Each number is 128 + 24 x the weight over the matrix's rms, rounded and kept within 0 to 255. Layers, rows and columns count from 0. Numbers have three digits each.

# layer 5 MLP down, 96x384, rms 0.14, rows 0-95, columns 128-191
054118111141093101149109130100140101113126122131075138140188156103070086162158150144046105119102098073172158173106079076156178098204085146153119197183160138158154160087141136139125092198118077
135089084087193152137126161112119126137098115111070130084068132103125144117162160171139154138137154112147120135092093109114166139074127083133184133114096139125131149172156124109121163119151158
122108110101182177121151112111124143146110112127091128169158150143165122119147151166105114091103117121135145088131107138153136109091121068128134116113139134189122088125150117125146109100093134
173100079094113165115140134124134122130179102120145114129161166130120125148164103131124118127125135141136122154196188101126080137113133100120127144130167154117159184133119149128131132129146146
110105128111117125134128138094088133161108137086134108107125128103119144137145102146122129128113123092111120107158137133117122146131103138130107107145080150119100113103162102127129137109153137
148124115110103116113144119137101155122156151110136101123094146148155097088121156089140134095146139135138130117108128163115139105146141166136092145143139149134118167097103137146100084151121101
118108173124103105116112135185126160105092139123147185143148112122112134161118118102107111113117118110122115134123126153108159120124113107141080128129111145123172114100135146172181098085125091
118157107124120176116107132105120124135088127115114126164157135132126133127114126165113167118134132124124147139137140125129151122131153100128099120107168155123117112122093153117160114130120128
150134146156116083160164150077148077113050117166127150162179104181095099180109155128133124128161156136127093133133138149132173111171125143133128122121090133108111131102106127169100115110089112
120141116153130145152081115154118140089132138153159102139127151152117146104166145099125116119140131121108117126137118113128124119134073162138147102149132118144147144108162091125110127112132093
160141120088131126157161148120107104149156114119127080143138143089161177132119116158135148088145135117150128136150140108139165113114133133133136130150112142148146119131124132078152139136121117
123133080093136114121143144151128107133104107126127156126141094087158135111098062107121139086122116113155138133151124115130123086113148128147137101112192141137169159141088077126086148108187144
146120107118150117104138163101133165088110122117110182124118092155085108095101133097109089115142160134085136172143102134140129117109114133123121129158114134096166134145115144106112114134096096
141075141116138160154090103134134135159090123095123122148084102122117124153150132107097136101135157178103158104126107133145106077114220133115115116110123109162117114139108080078128145108142120
138165116105146125142141101160092135142116138136130119123150127167116184124118125167091126201146126117105155153111152141142138134089170120124102096096136078134140189171111143115119142136122115
135091157140133149106079117117125162146086136125112123175139106128123105148155111154098186144135110135111126150095128149116135127138147090130112112127103094116130086151175148088144130128126119
104110130127130133109120129144116173122106141110119162158160124125143119140129158132104175137159088091102177107133128100117134106129129157132106116136140098127125114109107139124126159121131127
123134156139154149105143143128144098119149140180143107114106126167108136101192112131108160147130107149144151156085120095162146167144122102097186122129108131102144109139155152142162159126116141
101142124096130113176139156088154127116114140087131098152157150130128120182094099113113136086128118102121108148141100128119156116119133156101120164104118138119157095102112137119110100127103178
125112132092089130121095098156108116178131093095108115112135121101123120075105126109168110130120121134149122126120168114149105145091170164110126094115116111116126149118128136102159123129129151
110179164151139133113109134067119158089124160210126125144146132172135119111128120107111083127145151090153125145072155132143141097119152132083156142106107118132098099130113108136076153120121087
177147129117140167112115140121140145081127133139112117114186098111084146105126139110146098154151130176117107094126110108094103173099120137127092104121073118126159112155109169089136135123119139
130146099138124111149104112177147146127100109098192156114137135134122131165136128121131127159118115100138150150121143127133089111106119135135098109125108129111087086116083128063123106111132137
101097134119106077100108091119150112107131132152094159153130156100119139126137104110107155113120113148149113141143117109122149123140121125095123158140123130151131205164099119127140141113116120
110117140150141133140107082147122135182114100109105112119115098084172160075136090121127158094183110097116104150184180142153104142117116091105103150117153162095125101095109160119132178136153122
129117137111174116127153092133103102104099128175120128143129097105131139149127122121080120169124114153098129154127122166116143167189159131143110149110137144131109108105133140103114127092164113
136111110133154164120129134117156127110118131159125096124119120117125125117092185111134123108107163157135121111076148137164147119106105137134080140141145100115115154126103110093150116095140150
125138107145149110185136128139164148135099123130131151151106086113131153106106126136090086113188093139166100097160093128111132144133145078130128105127145145139115123151163132116153145127150132
166142154128135131118113126113116141143126139151105102122147164139157201157120105109142139125142119139132095154147131163119172144111071119165149107125077126147134135118151153119188112164128159
122112088119126110131116086126142145164152151120139095121139129119110147093085134133135105152105129116113129098061144129094165124089114130102113131115174129137139106129140098094093121157110112
164116143100117130151111123130119090129167104111175125071101149150135173119120181096147068121133140113112147130108137176132145162111106158116177134092119144149145132148121143081127119152120100
108113126117083067133124147130084100101141108163143144142149158148149139154130102134124117137097145119103125163143160121119136127174133090111145134109129131169127152120090104158102153115080090
130137177179154136137096151154109137161114188082127114127075100117124180121112170114146123166127096110079163087130149122125126158096114147139109125108093114127097144140105105124081125143187130
136172119135112120148110149132113115106151136162174133183180133129142177133106092132169117127119168123136104161093098175105176106120110152137156120144167130140134134091137141154183134150076169
165155160121149103156141120112143098138096117104098141126110100169137151125116130120119135110109167118107157134157132120107146153156154105108170101091128130102128118138157131116119163087162135
092117145167138123167102151123100162150138098120122098146084112103163143118122111122138138101171167161147121144117095081121141137110144138146106130131148134134101137108138139156117122168113153
154155132100092138110171108149142127118089097067158127178121090155171142129144089128097135114101092133187108137091105154147160167138162155162111078125129144117100126143142125126121155110093098
128144119155119148088120122080104132115104149081117133133110140106119149136122136110137086129082139141119123128109130168104134167162116136114130149165126161133118092122137153146109133150101126
143117130122156107188149140141120132109177128164114159123080114131164116077139137136110142123159120092096112119117138097128145122145123107098166130193158091130131074138111116153098125096088090
202102158158103141102131133126140116142127195148112091141150132133097140132139152140136160125150152151145169137176138092115128143124115111149140184162126158137168110103163117155115162159158131
110137140083116141143147124112125132156169148086114119112133111119129145110109099161133179106110127106151136102140128150101151139137083125143146134112150146119115102117142137116113133144113146
137150123115130133113181140167151132095157120134160089156108111109164149113158094110143133100150079132084119165105148130148109160120100088105171129147101148131178124161124100123123167125097156
179137132171116138110095154145162092102099145157120105128107117126113108117113132114136154105138130164141143088156148146120097146115144128151151123143138138149157072135120103120132142156161127
089127123139119137110104144124108109139177101128129139154193123153116128091141102117126087158131105107166098146130118112133159131161108146121113122101150145125119076135143106114149177113117123
158114120150128144140118118114120121105164122125120153096143126159112117086139146136166149119114124147128174165160122132119124161110176169156166123180107160172148116091129142074105135132180142
153144153097137106173153128121131146151124101135146097092115109121109139159184147104117127169125148146147128132101151136125106151135109147134143153124150142121137140104125140153094123126153120
123179130166154122117116106148095107132148123093156096140138102153138122147138099189156155117130131149160163132161165163146142100095147123164173081110131167167100160131105079140103100162150097
146140157101141104141136132118142094144121102127173120118098100109128141134118120133150117095094089099136136097135091129124096166162115167144137126099120142103162107118164110103123167099122088
123111110172127132103101109158148127149139121106083082131166127146101146111121097152117123160105119105111138151195118111121114136157153121123146127151132131152102151108118139156119115147153125
127134106110153146148091114107101186136132147147132167095091129158119078106090148099155091096121143148117117121132124145152108109113163119135162151126158159107159110119154130141120144135156114
109095169104143144102150150145138158107154141156148155109117192154128163094125120158163122108149065133113152131110111106112161109109164100100097133144131139154153149086133125127111096104104128
100123122178130164135144164136140164146125133110101132140159085113123103130124122158146071128124141138113125112096131086081086138118116181141154144127099123134154119112142162119119131121127144
092120120141147110134113126112073107108118154125146116151161185145147125149136134132109149103135160112122137120132137096140089147127127168111095098123083122156111149125131087139102160106123111
127152089128136150116111134137126123129146162116124137121151133129156136122123131161169128117114092132145144139146091108140164097132098104129101162175153128162172129114110117143152107089125121
136116129092110122150120117132136174094113093142137149110153071118090127111191160124130146122134143115101048099116136104089101163135171136062118129160137161098152126120117101134132142153123084
118155082136146112149115132154094156142090129139125109124094128125178151154116151081149109111118114130080125102101140097126156125121115181143083114103119075101169107141100142118165160087110141
120140117114119160121146137133126143121145143150133157094123076191135119101131071142123092130061143110129147148156164176139128127104119106140150128172103143109123148127189150154120112152116144
125160153104137127156119157112121084088126149124086141156153150127122161145117092135125127121141130089133114137134103108133109103118130128118135118136106123143164128138125090159140080114100093
092129098141101149093179131115130131129112111125114113107142114094110109141093139130095114127158095132147158110116145171164091153146127123117108117110134115109098125173162111130143172152145119
124118108127116128198159180145104117107117082151104128104119133142160139155155143107105106102137163147134099131169134108099124161123146155119151112117100154134137088100115096116117149089131153
110129084113108174181119078115133160118181139133086125151141157100137139173102117134113183140181178091137157162161105113111121167118130123114165098125132114122096089164138116126133138135122112
173089156125125099112160137149118176117087136136151117159086153130133141171091161103151121115098137132134119083159146136120133138155145071141073126165143130084080133137141127150145123118138172
131152125129151121111132119116105126135140146154138123130128115164119127072100121138173137105141142102171152112138121138122100142145133108129107131120141094098128066174123103094120121150125107
116150150168110097196098107144165118155142137145116145145129105099123130110117091114109158111125127120158150120173155140139159128145144146106135109115131134140081148121138110134084123140138130
122143156127142111130133123140152147116148140121138114211157160115123106127157143119119121163068133134160115152130126145120090102125125156123077108124106114130155127144118109110116118112106114
111163144118106144098178159115077121125139157082109128193165135150153103144087152165104120139093139129079129133086130133116141127127106084096121140124108100128124114134088117099082118151118142
144116140152113106117087152114126131110096127149132144092101135150117117115122142126107132104168149128134083117098110118141121101127171170140113104128092110086130098145153099151115117147135151
111155146121160133156115152146177132130132142122147150148128131093181131135124147124128170129117177147107114128093116141137118103106169142148164174119158132122147132157109149149091167136128126
142129124125154099115120088129119135167128110110147151144147081160143125091108147123149137106118125091133137136131121154145140173137126143142136146117149127132087121102084115131122125129121128
151148131134096102162121115154135068119147136143113129124133106138113107127134103143138085141117099097114102124125122109120168126153113084129154158089092101151167133135109165126130131081122140
128078088170123141121122150171118123127119154155116171098114097113134151151126107117145159158115172134132104162124111120123090140160125104123134140099147101160134151158168136097097138108132117
113133119135092106150110121137136156123121160151124107145079152085098133129149092107130157115099137140114142101123156117141129120096126121148094178101111100106151153146120134127105135126177141
116131154122166154139145159148095138127135167104114096148146106160123117128118140146130179129160150094146098150204100136127106136165078127132114160113139139110135143125098135138130094140120129
105112115066168147154164118089103154121135136135150141122138165157151115173131111111107145123144104121155135136128144131139162133139116117171147147184151102143102156109182160102110144173109106
144129150153119089087114082146134132138117159120160122115159100183135145139107131161135114115126135171145130146152145121148108112073122123116162112132089112157094125147101157129124105132149125
104116118144093133090116137119152127139095124125145131107128165136088134145121136113135125121095131120101099118077122180158127124126088154135091147119106171108115142116103113134124128139116136
150112103149154095147081167108125122114143085123135151088108141098133140136128141142159108125157176155160125126149100107107112143112144141121121114103176110107165160092173153122131081133106104
136151148077102145065113126109163118179106115128092149122136129147151140156103132163114123101141109140143161132125116125142128165146118136130161107110106159126126089127140147157104104136166111
121130146124148119149119098148107130113112126150122119167086130129118132104137129091127107170151109101157130120120118137103137183144089138135160119133113133082130165113120131136133108158129117
114140120099090137141129116118118127108098133132128088131124153078129109092179145179124126145105174110113131112114094097121090172160082120133114129100106116104138101158148134109141091179138101
136112098117121136105099140160160133135167142132117131125186130085084073104150152139139132129101144140100130127116127150167124156162160091138109086150115142144166176171127162173088113188133122
074150096123138120135094100122102160099112102138124113129120129095111114183075137133103156134137148107126116157135128133161072112115094149107127067151101147118127110127137115160115140142153135
153110135188111186130160161125105109115179142187125141098134122130133114118106101081114129085118151134134133098109161106087093097100162133183108144128121125088122110093107124129141115134143115
074117165129167085104121106128140159092196119139102163147131115162118118146155143149107134174142107135149125182131101145164148136159101126106138118128129116139139167116134135134140148120123117
142164093153102087152129120130107106135135088118123154113134155134133125158088125149135108045142162127120120146162138165131143131102132131091151141155125146165159140153119157140100117151108130
082124113118125154117125113140096091128070148080114106114137152104119156123162095130154157115115131101119132127132100107171087167147153175097116134160127109094145101121171151121127131114099126
113174142118134137153151166104129148144144161115144141108084132136157142117147129152172144125136107157091114180167118134143105167111119126123130151120140157110083160108110134115169133152111107
121145116135116138122119141142091186104139097129135152149121130114109176189170133114153152096135120155100110121089100109098166124097172126105114116150126098142119106113123133135074091112108155
134150110119096119109111131141065134129096124088138120160121171144100171136139109197145162120112144158134154139102142139123108159154093102142092114113126141147154136186147109116137156148139160
112082142130116086168126121149157114119133186163083167113128149129095110115098112103123114139139154141134148102189150104168119161142151119183133120113090103096168134075156148180173127135175114
115123126124097107126142132158117151135123123090132148131094058111151134086135142096122067098114153130140143110181158120186121089145143144157111196120150141100107109109111176143161136170144131
146131124132146137154150126120125125140112129110171150113155145126091168133115100100137098128174140142135077070118137103116119134118072153116129147075099121132152125114123071151139132105128160
105113111113092116152118143119102146101074155147117099116081109183117067110153122112164115106108143118100098116145096147128089139130119072108138141128140099119073125097118107152142121114109130
088155134131144138164133124146145072135131118104135140133111123135152096097109110127136133116113096119144108146140143163126145127148084140131127116157164095118152172086107151125171128103154171
147153158132111142180175131164147133136134156137133125134131154100158065116130086115137130123166145146141133161119125122113127126150122111127148184107135138119147110131093134119135151096150139
129121118108140057119128112104106132123123126141133158141149136123107126150103115075137108088098136185131135138112144090160096158147141159105135139112096090129113129120146148106096133145108142